config.yaml
num_hidden_layers: 14
hidden_size: 96
num_attention_heads: 2
num_key_value_heads: 2
head_dim: 64
intermediate_size: 256
vocab_size: 8192
hidden_act: "swiglu"
norm: "rmsnorm"
norm_place: "peri"
norm_eps: 1e-06
positions: "rope"
rope_theta: 100000.0
rope_fraction: 1.0
qk_norm: false
attn_scale: 0.125
bias: "none"
tie_word_embeddings: false
parallel_block: false
extras: ["capped logits"]
init: "uniform"
init_std_qkv: 0.0692
init_std_o: 0.0113
init_std_up: 0.0692
init_std_down: 0.00801
optimizer: "muon"
learning_rate: 0.0109
lr_mult_down: 0.7
beta1: 0.93
lr_head: 0.00504
warmup_steps: 200
schedule: "wsd"
decay_fraction: 0.849
decay_shape: "linear"
final_lr_fraction: 0.0
batch_tokens: 8192
max_seq_len: 768
doc_mask: true
train_tokens: 120100000
max_steps: 14661
dataset: "wikipedia_en"
Each number is 200 + 20 x the weight over its row's rms, rounded and kept within 0 to 999. Layers, rows and columns count from 0. The size before them is the row's rms in percent of the matrix's.

# q: layer 4 attention query, 128x96, rms 0.157, rows 123-127, columns 0-95
# k: layer 4 attention key, 128x96, rms 0.162, rows 123-127, columns 0-95
# v: layer 4 attention value, 128x96, rms 0.155, rows 64-94, columns 0-95
# o: layer 4 attention output (transposed), 128x96, rms 0.133, rows 64-94, columns 0-95
q123,098,166,157,192,197,209,175,196,205,231,211,175,192,182,166,203,187,188,241,215,194,183,213,180,198,226,188,190,225,188,186,187,188,210,209,223,210,224,211,206,184,163,187,195,212,176,210,193,196,221,208,244,228,172,186,188,236,205,219,180,187,226,189,179,217,231,212,181,179,208,182,206,195,220,236,192,225,172,170,190,180,201,189,203,207,238,209,182,171,172,185,207,222,188,177,227,173
k123,133,208,214,190,198,181,199,198,154,188,175,224,231,231,209,193,192,207,215,200,199,180,158,194,200,194,197,188,217,166,205,218,191,170,174,190,223,178,191,233,188,192,224,232,204,240,195,185,196,191,182,188,181,226,188,219,188,204,150,219,214,222,180,220,190,170,206,178,204,196,181,189,232,173,206,196,171,232,203,196,192,231,193,195,227,178,180,224,208,229,207,240,159,202,216,193,206
q124,113,207,193,216,203,185,198,232,193,204,228,214,201,175,215,201,176,204,209,197,227,197,190,215,213,196,203,253,196,186,212,197,218,178,215,242,199,187,233,173,206,182,184,189,215,186,253,213,214,192,228,157,213,208,189,166,232,197,200,228,208,202,185,205,200,192,203,209,205,215,232,172,221,233,181,199,218,181,152,185,212,231,178,192,195,207,228,247,221,173,198,185,191,192,184,221,192
k124,106,201,211,199,188,210,159,200,172,244,173,211,216,232,208,225,175,206,217,197,154,202,182,191,202,232,193,194,205,212,186,193,220,221,170,218,203,204,194,201,209,175,208,214,178,235,188,206,193,207,183,211,204,187,206,212,194,187,167,216,204,227,208,160,195,194,201,202,183,169,187,165,187,156,226,215,178,223,198,248,180,161,180,208,219,191,208,200,159,213,203,222,184,175,176,202,201
q125,101,176,228,209,189,195,162,191,222,197,248,188,161,188,181,220,184,194,192,210,201,207,211,200,195,229,194,182,237,212,209,198,216,194,179,202,187,203,188,179,227,212,207,217,226,164,230,192,163,189,201,209,197,248,152,226,240,201,197,192,187,180,205,193,230,215,181,206,188,214,226,195,192,199,168,201,231,228,221,188,185,179,216,203,193,225,204,211,181,205,204,180,250,180,196,193,180
k125,108,183,201,211,238,207,214,210,159,195,195,210,210,216,201,201,201,236,222,196,202,166,186,191,217,176,205,211,180,192,222,213,195,209,180,209,201,203,185,185,227,210,206,234,220,213,188,199,228,208,188,227,203,245,190,238,213,211,198,190,246,188,194,190,168,205,211,171,196,174,200,214,204,181,212,193,166,195,199,214,185,209,220,214,180,152,186,223,188,248,213,246,196,212,166,163,185
q126,100,193,200,194,153,176,215,197,238,214,204,211,198,182,205,205,200,215,199,206,215,175,210,184,193,215,207,202,195,220,161,179,207,206,187,179,206,233,249,158,232,206,176,203,205,216,228,228,190,190,208,196,202,229,205,206,235,200,227,182,193,196,202,206,194,195,239,203,193,179,210,191,228,197,234,171,187,207,210,183,198,168,180,144,164,192,211,204,192,160,210,185,190,217,177,219,230
k126,099,189,195,178,218,197,224,194,178,226,207,240,218,199,182,188,173,175,196,192,222,210,207,193,188,195,172,197,214,192,190,210,209,213,213,231,226,179,200,206,204,226,235,227,216,200,184,199,160,217,167,180,182,194,140,170,231,179,212,190,198,203,171,184,197,196,228,193,204,191,214,229,187,176,203,180,157,204,228,220,178,211,195,186,199,189,204,170,178,230,184,237,191,212,170,201,171
q127,102,192,213,207,213,182,252,190,225,207,212,179,172,185,155,206,203,198,203,212,197,214,239,248,192,209,177,195,195,198,192,209,202,245,193,189,187,216,217,182,206,174,196,183,219,182,201,160,215,189,179,197,172,206,225,197,201,172,234,195,199,184,203,171,155,180,192,195,202,216,194,257,181,214,231,213,215,192,210,202,187,169,241,190,206,191,215,195,187,214,183,226,197,183,217,198,220
k127,091,210,201,231,202,177,209,193,180,196,206,212,177,214,187,150,180,192,217,208,220,190,193,154,190,199,184,207,208,177,264,224,183,197,179,219,179,202,190,197,206,176,204,235,169,194,219,218,206,175,199,189,202,221,174,176,178,186,175,184,239,219,164,228,232,204,198,236,224,210,211,213,208,206,191,212,197,234,188,204,187,200,229,187,183,196,189,238,196,205,191,218,189,185,200,234,221
v64,098,206,183,215,191,196,203,189,142,226,196,222,208,178,183,228,169,187,175,217,199,180,167,203,190,223,194,144,184,209,221,194,202,218,172,199,178,198,239,158,198,219,214,214,176,185,210,195,210,201,214,213,223,224,228,210,193,221,196,204,217,197,198,177,215,196,210,215,221,221,224,215,209,260,216,199,199,222,162,183,202,219,212,199,180,160,200,182,220,184,187,217,202,200,185,208,185
o64,098,188,179,216,236,191,173,210,193,203,188,214,175,202,203,222,242,204,222,177,217,203,206,215,216,155,206,226,185,163,216,215,203,178,178,199,192,204,268,214,231,201,211,196,173,170,194,234,192,201,217,214,238,186,215,230,206,170,195,188,217,217,212,186,202,164,213,190,202,207,196,195,178,218,209,226,209,251,193,214,237,201,192,220,204,208,211,194,214,217,214,198,202,217,202,172,184
v65,109,189,218,182,221,217,213,220,207,179,164,225,211,197,214,196,193,224,222,191,184,190,221,190,204,173,200,254,185,182,211,185,240,160,179,205,248,226,199,198,203,177,164,184,191,205,232,208,202,222,188,206,208,225,204,173,196,179,185,194,176,233,177,193,153,204,211,194,188,209,203,208,196,199,208,152,198,202,214,183,219,182,176,224,174,216,224,208,196,246,210,222,191,193,195,208,215
o65,122,207,207,191,197,188,213,205,184,180,182,224,181,208,219,211,216,226,167,205,125,210,195,172,190,214,158,223,224,195,178,204,216,206,200,190,213,172,210,239,171,203,184,200,173,203,202,173,203,205,186,198,204,216,209,215,202,218,201,219,176,186,170,213,175,230,160,216,215,175,200,217,222,189,186,186,160,194,185,187,223,219,229,225,204,193,193,201,182,203,193,182,188,146,187,208,217
v66,103,203,180,192,180,208,210,219,164,185,213,183,214,223,213,189,252,181,239,214,205,199,221,183,210,249,229,208,173,197,225,195,172,218,220,212,210,171,184,209,208,201,197,205,217,194,210,208,211,221,204,199,197,188,185,204,214,214,184,179,203,273,185,215,216,222,207,197,211,203,198,218,202,173,183,187,188,218,218,207,217,198,179,204,221,194,215,216,203,195,177,144,153,217,208,233,195
o66,116,194,174,168,211,180,201,218,199,184,211,182,218,202,193,179,187,132,195,210,207,196,196,181,237,219,244,197,206,220,169,173,171,205,197,199,180,200,208,220,193,239,161,227,204,210,226,181,196,194,217,198,198,173,196,193,191,208,182,158,214,215,183,207,232,211,223,219,202,189,169,216,209,186,264,184,218,201,202,182,216,197,213,209,204,191,206,202,165,178,199,168,193,193,188,193,197
v67,107,212,218,199,185,213,191,207,237,204,190,240,187,185,211,221,182,211,205,185,204,207,190,187,211,251,207,211,231,194,156,180,161,229,202,188,189,200,217,176,188,252,192,183,233,200,175,219,185,211,226,212,222,200,222,180,221,195,194,193,227,217,181,164,186,179,214,230,190,190,206,218,241,210,180,194,150,204,212,185,211,193,203,188,219,202,198,231,206,181,178,211,184,188,182,177,213
o67,120,211,203,196,199,186,202,172,183,210,212,225,207,200,171,218,224,197,223,218,213,207,218,195,217,189,200,214,192,182,168,214,176,202,198,149,194,205,187,232,246,236,201,172,196,187,165,180,197,202,221,223,161,192,196,156,214,221,226,147,181,223,222,170,173,176,195,195,220,183,223,219,195,201,220,208,201,185,189,191,214,215,185,200,201,201,180,241,216,222,181,216,208,205,184,181,225
v68,113,180,230,218,203,200,226,206,205,209,235,166,201,199,188,201,167,217,188,199,184,226,212,199,173,160,217,220,182,203,204,228,225,173,210,195,224,215,248,222,201,196,206,223,188,193,197,161,206,202,210,215,178,205,146,189,194,208,218,195,215,203,219,241,229,191,203,200,210,203,228,209,194,194,197,197,220,191,219,247,237,236,181,187,217,183,175,206,183,190,200,212,228,158,209,210,203
o68,121,198,235,234,179,183,205,234,199,198,211,186,225,183,213,211,166,236,186,219,212,196,192,223,175,233,222,213,241,226,195,200,185,207,247,218,224,226,226,197,189,183,237,200,219,177,204,205,193,186,157,203,210,220,175,205,205,188,179,191,215,203,190,249,212,212,221,206,190,239,209,201,202,164,182,189,239,176,182,217,192,210,179,201,182,180,213,190,201,227,208,185,187,190,190,187,204
v69,095,210,192,176,203,191,219,218,197,216,201,212,193,204,220,202,213,216,202,156,186,211,225,190,191,197,262,200,209,196,190,200,198,178,237,202,205,212,193,182,187,186,187,205,147,223,180,192,207,216,205,217,194,222,229,245,196,196,170,210,188,192,190,177,192,219,202,224,184,184,179,229,170,136,193,190,188,215,206,208,194,172,177,188,196,228,200,212,211,170,225,175,201,248,197,195,183
o69,105,205,171,196,191,205,217,232,205,208,179,205,209,197,197,211,190,213,183,200,196,230,175,203,185,196,253,183,211,238,188,200,173,196,214,212,206,156,214,181,181,216,220,218,197,233,171,193,223,199,224,189,179,236,193,171,197,208,211,203,188,212,191,170,153,211,218,192,186,189,208,221,184,208,183,184,200,210,214,190,158,184,216,182,165,162,162,191,204,165,202,180,176,179,183,234,210
v70,112,190,223,208,183,209,198,176,156,191,152,243,184,228,173,225,181,202,192,221,181,187,200,196,200,212,208,198,179,166,213,193,179,212,179,214,198,184,219,199,208,193,218,197,172,193,241,194,221,238,209,223,209,174,174,230,221,213,240,202,195,212,177,229,213,186,183,189,211,190,230,212,192,220,210,189,202,192,185,189,205,224,196,189,188,140,225,193,199,169,201,183,186,215,213,223,175
o70,111,208,172,219,233,227,189,223,186,174,180,203,204,208,178,190,189,195,210,223,226,181,251,206,210,197,191,234,191,192,230,228,186,199,219,211,212,192,255,225,219,195,177,216,189,207,214,179,209,207,203,195,236,198,224,197,208,174,184,202,188,185,158,215,243,181,212,247,196,221,194,205,211,201,227,221,213,212,210,197,218,206,230,200,190,183,180,218,164,190,197,186,172,196,185,179,168
v71,117,178,162,210,219,181,186,217,230,214,211,179,240,217,216,214,196,200,191,201,179,212,180,217,227,182,210,213,173,221,206,183,174,183,192,198,178,180,174,188,195,180,206,199,231,188,174,248,200,192,195,213,189,230,203,182,156,173,199,216,205,201,202,201,179,194,196,213,245,204,191,205,186,224,191,206,227,216,198,225,213,212,192,234,219,206,165,165,203,247,233,174,194,202,182,184,171
o71,127,187,201,222,175,180,183,148,219,200,193,205,195,199,217,233,201,238,197,183,178,217,204,176,225,205,206,200,205,182,183,209,166,200,172,199,153,192,176,190,171,197,184,218,214,200,211,207,242,184,184,204,179,213,214,224,186,181,214,234,226,210,186,201,198,219,215,174,219,189,205,178,233,204,231,204,215,222,207,205,197,240,187,179,222,181,240,171,244,181,212,194,224,213,183,195,199
v72,087,187,170,191,192,202,177,221,177,196,183,205,226,195,244,196,231,204,182,190,188,183,196,169,186,188,175,193,211,200,204,195,202,189,199,204,183,174,214,192,209,196,169,199,222,189,186,195,208,208,225,197,182,223,260,211,205,190,232,185,242,192,193,216,186,232,216,191,166,230,225,250,220,205,165,231,181,209,214,210,199,185,179,204,205,179,184,230,228,206,237,189,163,215,190,190,183
o72,092,199,192,199,195,177,222,225,186,195,184,213,186,171,216,179,210,211,167,209,220,195,201,181,201,183,223,202,173,208,175,201,223,217,159,176,171,201,212,210,155,239,203,205,170,218,219,177,209,202,235,234,190,215,262,182,199,185,214,185,176,207,192,188,188,204,222,186,161,201,203,197,201,225,209,229,194,230,218,190,206,193,179,216,195,204,199,200,202,219,168,211,215,203,174,147,216
v73,101,168,193,186,192,175,185,218,190,202,234,203,221,196,196,197,227,174,227,176,218,225,171,215,210,219,203,214,214,244,221,208,183,165,177,153,141,183,185,208,202,215,170,178,226,177,206,186,216,185,179,195,218,223,178,162,197,215,215,176,203,195,180,216,189,219,208,204,197,175,203,223,184,206,175,184,194,227,205,228,213,186,237,232,196,203,186,213,208,207,213,183,196,192,192,170,189
o73,110,174,229,182,175,174,162,191,173,221,205,193,183,201,204,203,219,210,187,165,219,199,224,205,208,225,206,217,213,204,203,171,214,192,208,187,157,174,136,187,156,237,189,238,204,210,222,191,205,192,222,220,196,169,193,199,198,208,221,183,198,218,203,183,202,216,239,211,214,199,218,159,232,194,224,206,193,184,187,234,222,195,216,209,209,206,225,202,215,214,216,187,222,198,209,179,187
v74,097,231,210,170,179,211,203,204,181,199,218,205,213,200,190,196,215,225,199,198,205,179,204,183,210,203,203,193,178,185,224,200,185,181,252,191,186,204,194,162,211,166,200,218,194,179,205,217,233,219,218,222,204,169,201,183,249,225,215,226,180,201,203,230,192,224,187,206,193,185,177,226,197,177,173,204,201,196,217,230,207,189,196,157,197,181,207,211,235,138,179,231,186,212,217,173,223
o74,110,229,193,180,232,199,163,232,174,177,234,185,235,192,168,206,157,182,192,238,218,196,224,202,217,170,222,203,191,228,209,183,202,207,224,220,209,218,190,221,188,206,195,233,228,201,182,185,212,163,251,196,222,208,189,184,176,203,202,186,200,205,186,195,177,178,200,197,179,225,180,212,211,200,174,213,200,183,198,183,174,194,183,208,185,191,232,195,162,177,192,214,184,206,180,168,209
v75,123,196,236,207,231,217,239,223,220,212,189,180,221,205,217,228,201,205,221,193,237,231,193,190,191,193,205,189,194,216,181,166,189,185,221,225,210,178,183,190,174,237,217,165,185,206,215,218,237,201,226,228,176,194,221,190,180,216,182,163,218,198,202,182,206,190,194,232,176,212,215,198,208,240,179,222,177,204,161,196,213,217,187,207,197,224,214,177,194,231,200,225,213,217,178,193,230
o75,135,198,212,178,163,213,187,194,204,209,185,216,201,215,164,220,221,215,227,226,203,199,183,205,218,183,173,217,208,208,192,206,192,155,226,207,215,202,212,225,209,229,202,170,169,182,216,202,223,194,192,203,166,215,203,225,171,211,205,177,213,193,234,163,209,201,181,175,189,171,188,225,183,209,198,207,212,243,194,228,202,232,223,205,221,198,206,183,197,240,195,189,250,200,187,212,246
v76,096,213,190,236,217,189,201,189,193,217,210,171,194,206,216,206,251,234,229,212,193,188,244,207,205,165,225,194,197,196,215,202,198,214,189,225,197,213,186,193,168,202,172,192,185,235,172,189,162,219,182,147,200,207,216,175,181,233,234,176,178,185,181,230,182,181,183,204,198,182,193,190,191,193,195,205,180,190,201,194,160,204,183,189,210,188,191,219,214,219,202,194,190,194,239,192,160
o76,103,182,188,208,209,179,234,215,200,202,222,177,213,180,223,196,195,195,194,189,222,182,229,210,188,214,201,176,187,188,251,204,233,231,184,179,185,198,193,195,153,228,210,210,195,211,183,217,203,201,187,195,188,207,215,198,220,205,185,223,249,157,202,194,202,215,209,186,189,191,192,234,201,214,209,143,190,212,170,212,157,223,203,185,180,179,186,186,202,181,149,212,202,198,201,231,180
v77,105,181,231,249,225,197,233,172,219,183,164,212,206,197,203,230,167,177,194,180,172,199,203,212,243,192,190,204,190,198,206,200,198,217,209,169,251,189,211,195,190,193,174,181,206,200,172,210,199,170,205,196,207,214,203,220,204,192,247,203,189,193,215,199,196,241,197,181,222,208,195,195,154,209,192,172,223,201,187,235,210,204,228,188,195,221,179,207,223,187,229,227,224,187,197,207,176
o77,114,176,207,207,213,234,211,176,181,165,163,241,202,193,216,207,203,196,191,225,190,236,236,197,196,203,198,197,218,183,221,189,179,190,196,201,199,206,217,203,197,171,225,199,218,177,188,186,208,186,196,180,185,232,172,186,196,182,229,227,173,201,197,205,228,223,221,209,221,226,203,150,199,214,184,162,202,195,152,218,204,214,204,217,192,189,242,221,247,211,188,219,180,227,209,194,201
v78,092,176,214,218,158,220,194,166,231,199,174,234,167,199,194,215,151,195,190,163,203,165,185,170,216,233,186,200,235,207,146,181,210,217,213,165,200,230,207,193,216,209,202,188,215,191,187,194,214,204,222,195,186,206,227,212,230,192,184,203,175,194,196,189,203,203,185,223,197,186,183,181,173,177,193,174,188,206,211,199,210,188,203,163,193,200,213,206,221,179,216,185,206,174,231,177,218
o78,097,206,189,208,203,220,187,191,175,189,204,225,211,188,184,204,202,215,215,202,205,183,186,205,214,184,202,184,207,184,177,223,197,159,199,176,211,225,196,212,239,181,206,178,212,203,175,184,184,214,249,195,152,221,194,133,193,229,203,202,160,208,171,195,201,201,183,215,224,206,212,172,188,206,175,202,189,159,158,216,204,174,194,188,159,217,195,229,188,188,197,199,172,224,182,198,201
v79,079,187,203,205,240,220,212,178,202,219,266,161,170,171,225,165,210,194,216,215,212,192,192,190,203,171,187,186,193,190,203,188,206,226,188,217,194,201,184,223,178,204,175,203,216,211,190,208,187,209,194,177,247,211,226,184,202,171,186,183,220,156,190,185,193,214,196,203,188,203,192,164,240,189,203,201,218,199,143,200,173,193,228,198,178,201,198,197,194,225,192,233,207,185,203,203,186
o79,085,188,199,196,210,210,208,187,198,200,232,192,134,205,230,194,224,203,211,201,188,200,172,186,207,189,221,189,198,185,209,194,237,207,179,220,187,198,193,194,186,206,267,192,223,200,185,207,180,209,181,201,193,169,206,220,242,220,202,197,221,170,249,201,193,195,179,189,188,175,209,205,211,207,157,205,210,221,171,200,186,191,197,180,192,215,215,183,231,212,202,248,211,205,214,234,228
v80,103,231,204,175,202,175,189,205,223,247,195,205,196,195,186,202,219,231,207,173,181,214,225,163,207,158,198,205,223,222,189,207,221,178,219,183,189,190,179,193,197,206,196,174,173,213,215,240,195,211,188,204,170,184,242,185,235,217,228,199,200,206,199,186,160,211,190,234,209,199,204,208,171,196,178,247,173,201,213,217,189,183,199,216,210,189,203,217,201,170,237,224,177,218,185,193,175
o80,110,208,216,173,190,189,218,205,191,246,186,217,212,192,175,210,168,232,211,220,216,215,180,196,189,200,183,202,172,210,223,228,208,213,198,217,243,191,175,220,169,226,167,210,191,213,190,203,232,191,215,217,179,227,231,185,200,183,229,219,194,202,215,173,177,217,229,198,177,217,227,211,201,238,166,198,172,209,198,206,185,189,186,201,178,148,219,190,202,173,193,215,217,204,170,188,174
v81,092,184,220,222,205,184,196,219,211,207,186,170,148,183,187,211,194,208,160,218,219,160,203,187,210,202,184,168,202,197,165,206,201,159,207,190,241,210,179,178,212,237,194,196,200,233,189,242,193,198,214,199,184,226,187,210,196,186,171,173,173,205,207,214,181,184,197,207,185,189,192,226,187,195,193,234,224,213,186,172,229,207,180,176,231,188,201,194,190,246,199,215,210,206,183,233,185
o81,095,184,233,221,185,186,220,180,208,187,200,178,214,207,192,210,191,235,216,194,197,206,183,224,197,205,207,188,172,183,191,209,204,156,178,222,191,180,229,213,235,221,196,178,215,204,226,245,206,203,217,217,170,215,187,182,217,169,189,197,201,178,184,220,187,216,169,220,195,201,141,220,219,221,156,177,206,202,201,200,210,214,234,196,227,184,177,197,231,224,206,190,174,188,176,227,215
v82,090,176,187,204,164,207,169,228,170,162,160,190,181,188,200,193,218,183,174,210,206,204,196,198,224,181,229,210,192,146,195,197,195,177,203,208,211,158,184,195,187,178,183,185,218,216,205,223,191,197,186,202,191,197,158,198,176,195,221,222,201,187,214,202,196,206,220,179,200,185,164,226,200,161,221,183,223,187,190,221,228,188,170,197,221,185,224,193,178,198,181,210,186,240,188,242,189
o82,099,210,215,200,210,216,204,188,193,166,188,185,214,185,181,174,179,209,152,213,199,212,222,198,197,206,203,208,184,196,188,231,181,229,189,203,197,153,190,190,203,201,219,203,235,222,224,201,209,201,216,194,197,187,173,212,200,192,177,238,204,197,167,219,208,224,230,247,195,209,161,218,199,211,198,205,204,215,236,181,221,197,238,213,266,189,204,199,172,181,181,186,177,169,206,212,222
v83,107,209,143,179,216,218,189,219,188,192,239,208,219,204,195,191,199,202,223,194,219,154,212,213,155,228,189,175,176,191,218,176,204,230,204,217,163,214,197,211,203,199,186,200,198,184,226,194,181,223,195,143,195,221,239,212,194,188,163,206,188,191,217,180,208,193,236,189,205,213,185,186,224,209,207,191,181,215,209,200,208,216,188,209,203,222,241,233,180,204,167,183,188,196,187,215,216
o83,121,206,134,187,215,185,214,228,169,206,214,190,186,199,219,206,193,206,200,180,189,180,180,178,193,192,237,163,178,182,165,170,202,222,181,203,197,205,208,188,212,218,176,188,197,202,195,207,206,211,212,186,208,150,215,195,184,246,166,192,221,226,225,208,190,170,185,197,224,174,202,206,190,211,219,195,177,227,222,186,219,197,191,204,175,230,208,175,168,214,224,223,216,179,206,230,204
v84,090,223,208,234,194,189,186,191,190,233,214,182,182,174,201,200,196,230,224,166,184,153,186,224,188,196,222,171,170,186,204,145,178,206,188,197,175,231,181,194,194,204,201,199,176,186,188,221,205,210,155,190,182,216,209,202,218,184,200,231,221,194,183,155,200,192,228,210,237,175,169,221,223,225,185,199,221,217,205,190,191,227,198,187,190,210,213,158,198,194,186,209,196,210,187,187,217
o84,099,216,208,206,194,174,195,194,209,223,195,224,166,215,207,195,191,206,232,176,169,191,198,168,197,169,231,197,184,173,223,210,193,216,193,202,187,215,198,227,208,198,193,192,236,176,159,215,224,196,198,162,193,204,170,199,176,206,207,203,243,217,212,206,159,166,220,187,257,178,202,243,198,250,184,205,217,211,211,187,206,203,203,169,194,197,230,174,183,211,198,186,195,203,186,208,202
v85,113,177,206,185,174,209,220,202,184,196,209,169,197,216,209,204,216,194,228,196,194,212,180,225,200,212,250,190,215,217,186,213,246,200,185,186,227,204,195,214,198,209,182,232,212,198,186,209,173,187,184,235,213,198,174,177,199,223,172,192,205,204,210,169,203,238,204,236,203,189,181,222,220,180,219,176,220,178,214,180,198,225,226,217,170,213,217,169,193,182,197,199,152,249,168,210,209
o85,130,207,213,188,206,226,191,187,227,212,203,200,152,239,199,219,204,157,161,161,203,220,164,211,221,208,179,227,213,229,206,215,199,189,201,194,197,158,205,217,178,196,208,218,222,184,168,214,175,181,212,195,165,203,181,209,195,196,196,193,205,238,213,193,183,208,226,198,209,215,195,238,207,210,216,186,211,181,199,206,221,188,239,209,219,205,182,200,156,196,227,192,183,225,231,195,234
v86,105,212,172,199,160,216,192,213,211,216,220,170,170,213,153,190,198,181,200,207,191,230,203,193,189,178,225,227,205,191,184,217,243,177,191,215,225,223,233,203,227,192,172,221,195,220,193,172,224,194,197,219,186,228,207,172,177,223,200,210,216,188,202,190,222,181,220,210,196,176,190,199,215,184,198,159,191,207,200,201,197,209,148,169,194,178,217,189,199,239,166,213,194,180,167,214,204
o86,115,221,199,222,185,167,191,222,186,190,212,191,181,156,180,189,219,217,157,168,183,192,173,218,172,208,208,227,240,225,202,226,214,211,218,168,223,192,204,218,233,206,223,183,208,177,190,221,200,206,188,209,187,172,211,203,213,194,156,213,208,213,160,234,181,231,192,201,190,186,185,232,174,152,186,190,207,195,196,186,191,196,186,199,223,183,194,184,170,210,202,172,214,193,182,189,207
v87,100,201,222,210,174,226,215,192,198,185,178,185,169,217,204,234,188,219,213,175,233,218,209,192,183,206,194,166,185,206,230,155,230,167,198,198,168,184,170,211,208,198,202,197,229,192,216,201,227,201,237,218,194,161,200,192,220,230,207,194,179,192,196,180,250,173,195,200,197,211,201,203,185,168,216,231,178,166,190,188,189,215,209,187,198,192,198,212,217,197,165,171,203,213,222,175,232
o87,113,202,202,181,194,241,194,248,188,201,200,196,219,221,189,205,199,204,225,196,239,196,201,192,253,195,194,203,180,230,212,206,204,206,193,222,227,221,202,184,226,201,202,179,204,190,219,189,239,170,229,205,181,184,199,191,145,219,202,195,221,163,180,190,216,185,193,214,210,203,192,234,185,170,180,217,213,196,194,203,181,166,215,223,182,244,171,197,174,215,178,177,208,204,227,176,195
v88,087,206,183,185,157,219,152,221,158,209,205,188,182,199,180,172,218,187,218,202,238,228,212,184,193,183,208,199,211,178,223,239,196,220,211,182,187,181,199,187,188,185,183,193,190,184,214,165,206,183,193,221,228,207,161,192,219,241,195,194,216,198,231,178,213,208,181,200,192,192,198,203,198,202,209,195,157,219,204,222,214,189,178,218,197,201,216,231,187,165,211,204,151,198,186,226,235
o88,094,203,197,175,230,205,173,216,170,225,160,171,204,192,178,192,204,190,177,206,230,171,186,208,190,193,243,220,209,236,190,182,181,222,192,171,215,200,156,207,208,235,189,221,202,187,216,201,186,192,216,213,223,164,161,217,222,205,192,191,207,211,203,210,224,223,234,217,153,200,206,208,178,210,180,230,183,191,207,188,211,173,188,224,231,195,195,213,159,187,220,201,210,192,218,202,215
v89,106,186,193,180,199,210,198,216,204,193,195,208,199,193,193,207,170,188,160,194,163,219,214,182,232,189,212,170,139,179,219,171,193,186,197,185,180,186,191,188,192,215,213,206,184,198,175,209,179,232,183,173,188,187,186,200,204,168,220,219,155,229,201,168,197,168,202,214,233,215,203,209,179,156,220,191,192,178,184,200,233,210,198,224,225,212,178,192,187,200,167,199,232,173,188,172,195
o89,118,191,215,173,193,208,217,211,203,184,204,212,240,206,214,221,185,236,209,189,175,248,240,177,219,223,228,169,181,178,207,224,147,214,170,226,215,191,212,201,224,162,206,181,204,204,171,205,221,175,191,206,203,200,178,210,174,209,185,197,199,172,185,189,187,191,216,204,247,211,199,194,210,164,188,208,197,209,200,195,223,202,201,219,211,207,208,177,223,168,204,194,186,163,192,235,182
v90,119,200,187,223,192,213,216,188,188,194,220,213,217,214,198,206,231,196,182,176,202,194,206,239,201,224,178,179,199,218,193,244,235,225,214,171,183,220,217,211,207,243,185,182,198,202,170,203,149,178,212,134,204,201,232,195,196,211,204,173,151,186,225,221,186,218,221,194,200,202,187,187,203,209,184,197,192,186,207,185,161,195,199,211,213,183,173,215,196,188,203,186,171,186,179,179,218
o90,132,189,190,182,220,205,255,201,198,223,220,203,198,181,223,207,197,189,177,157,222,184,208,251,210,208,199,164,180,190,231,192,208,206,179,166,175,202,199,169,182,213,191,163,181,211,170,227,175,172,216,191,195,214,220,175,181,209,197,189,185,219,214,200,197,189,224,174,214,199,190,173,225,205,211,170,170,183,176,236,205,186,196,222,203,202,207,208,186,202,210,239,203,235,227,212,189
v91,102,178,233,206,195,184,190,199,160,183,180,208,208,184,165,188,188,222,178,189,225,170,180,185,212,185,184,211,237,197,193,200,199,197,199,213,195,188,192,184,178,188,180,173,185,189,219,170,197,214,235,238,190,202,186,206,212,213,185,179,223,183,170,245,184,195,176,203,158,190,215,196,192,259,206,192,215,206,203,238,214,183,210,197,223,167,192,194,212,168,200,229,224,225,230,218,198
o91,113,189,217,237,223,209,199,188,167,194,175,199,230,189,167,184,191,231,188,240,219,168,202,229,201,182,180,224,203,206,195,204,249,192,226,227,208,196,206,222,180,218,191,205,184,202,223,169,170,221,214,199,216,203,190,215,232,191,193,197,208,199,196,153,196,205,185,216,169,231,201,174,201,256,202,225,207,212,181,238,213,207,232,203,218,197,180,203,209,204,183,213,182,200,181,183,215
v92,099,180,178,195,200,228,204,199,213,179,203,170,229,250,196,197,168,221,182,209,198,222,181,196,230,151,213,224,164,218,253,210,190,166,194,192,204,199,182,158,180,192,181,202,188,200,177,202,201,210,203,188,195,198,211,205,180,183,222,195,197,172,198,209,155,214,188,216,189,202,209,237,180,200,191,165,217,179,215,218,244,202,177,210,211,206,205,179,205,184,208,198,168,201,177,179,182
o92,106,185,185,192,196,246,197,204,166,185,175,185,190,180,212,229,164,254,149,195,185,216,207,192,192,218,203,198,199,208,213,220,176,196,191,212,180,193,181,197,175,197,188,240,194,190,178,195,244,153,221,226,198,214,219,229,200,202,206,204,236,200,181,191,188,202,218,181,190,221,193,190,216,187,213,186,205,208,157,184,220,226,198,204,210,180,210,186,196,185,192,204,201,172,175,206,247
v93,099,229,187,192,227,166,176,216,220,215,194,215,178,179,204,198,208,201,192,209,210,186,242,198,211,167,207,191,211,203,193,231,173,146,189,175,207,223,204,161,243,191,216,215,200,216,199,196,198,186,198,219,225,246,171,175,221,213,200,206,191,227,183,232,207,192,197,199,169,170,207,215,206,176,176,217,173,178,174,193,186,213,203,154,180,211,218,203,198,212,208,189,175,188,193,190,166
o93,116,208,200,211,197,182,178,220,203,216,218,167,219,209,215,194,213,200,214,182,186,180,218,180,174,173,210,212,185,209,208,188,189,187,214,196,210,184,208,198,242,216,211,243,184,207,214,218,220,192,222,212,194,196,207,182,247,162,216,208,202,175,211,222,179,228,200,185,152,193,197,232,228,190,145,183,155,157,211,177,188,209,203,176,203,186,190,185,225,209,195,192,177,180,181,183,172
v94,094,203,229,211,218,166,214,168,208,182,212,150,185,203,212,186,182,225,218,213,212,208,181,211,203,180,197,222,232,241,200,213,172,195,186,203,224,197,190,240,181,212,203,221,196,208,194,181,211,181,179,189,187,159,167,213,201,205,233,173,252,165,212,196,198,192,209,203,173,197,215,210,204,194,187,230,231,175,203,177,218,198,239,177,200,225,192,207,205,171,177,215,222,194,213,190,189
o94,097,183,254,208,157,215,204,188,216,211,201,185,185,208,205,200,173,184,220,207,223,217,208,200,161,218,160,203,204,215,229,188,235,191,247,237,206,222,179,170,177,185,224,222,219,201,197,205,190,207,186,233,190,196,183,203,208,199,209,190,229,189,243,201,200,171,212,194,198,216,197,202,173,206,209,198,240,180,189,175,196,201,190,170,184,204,187,233,209,227,163,193,196,203,231,200,222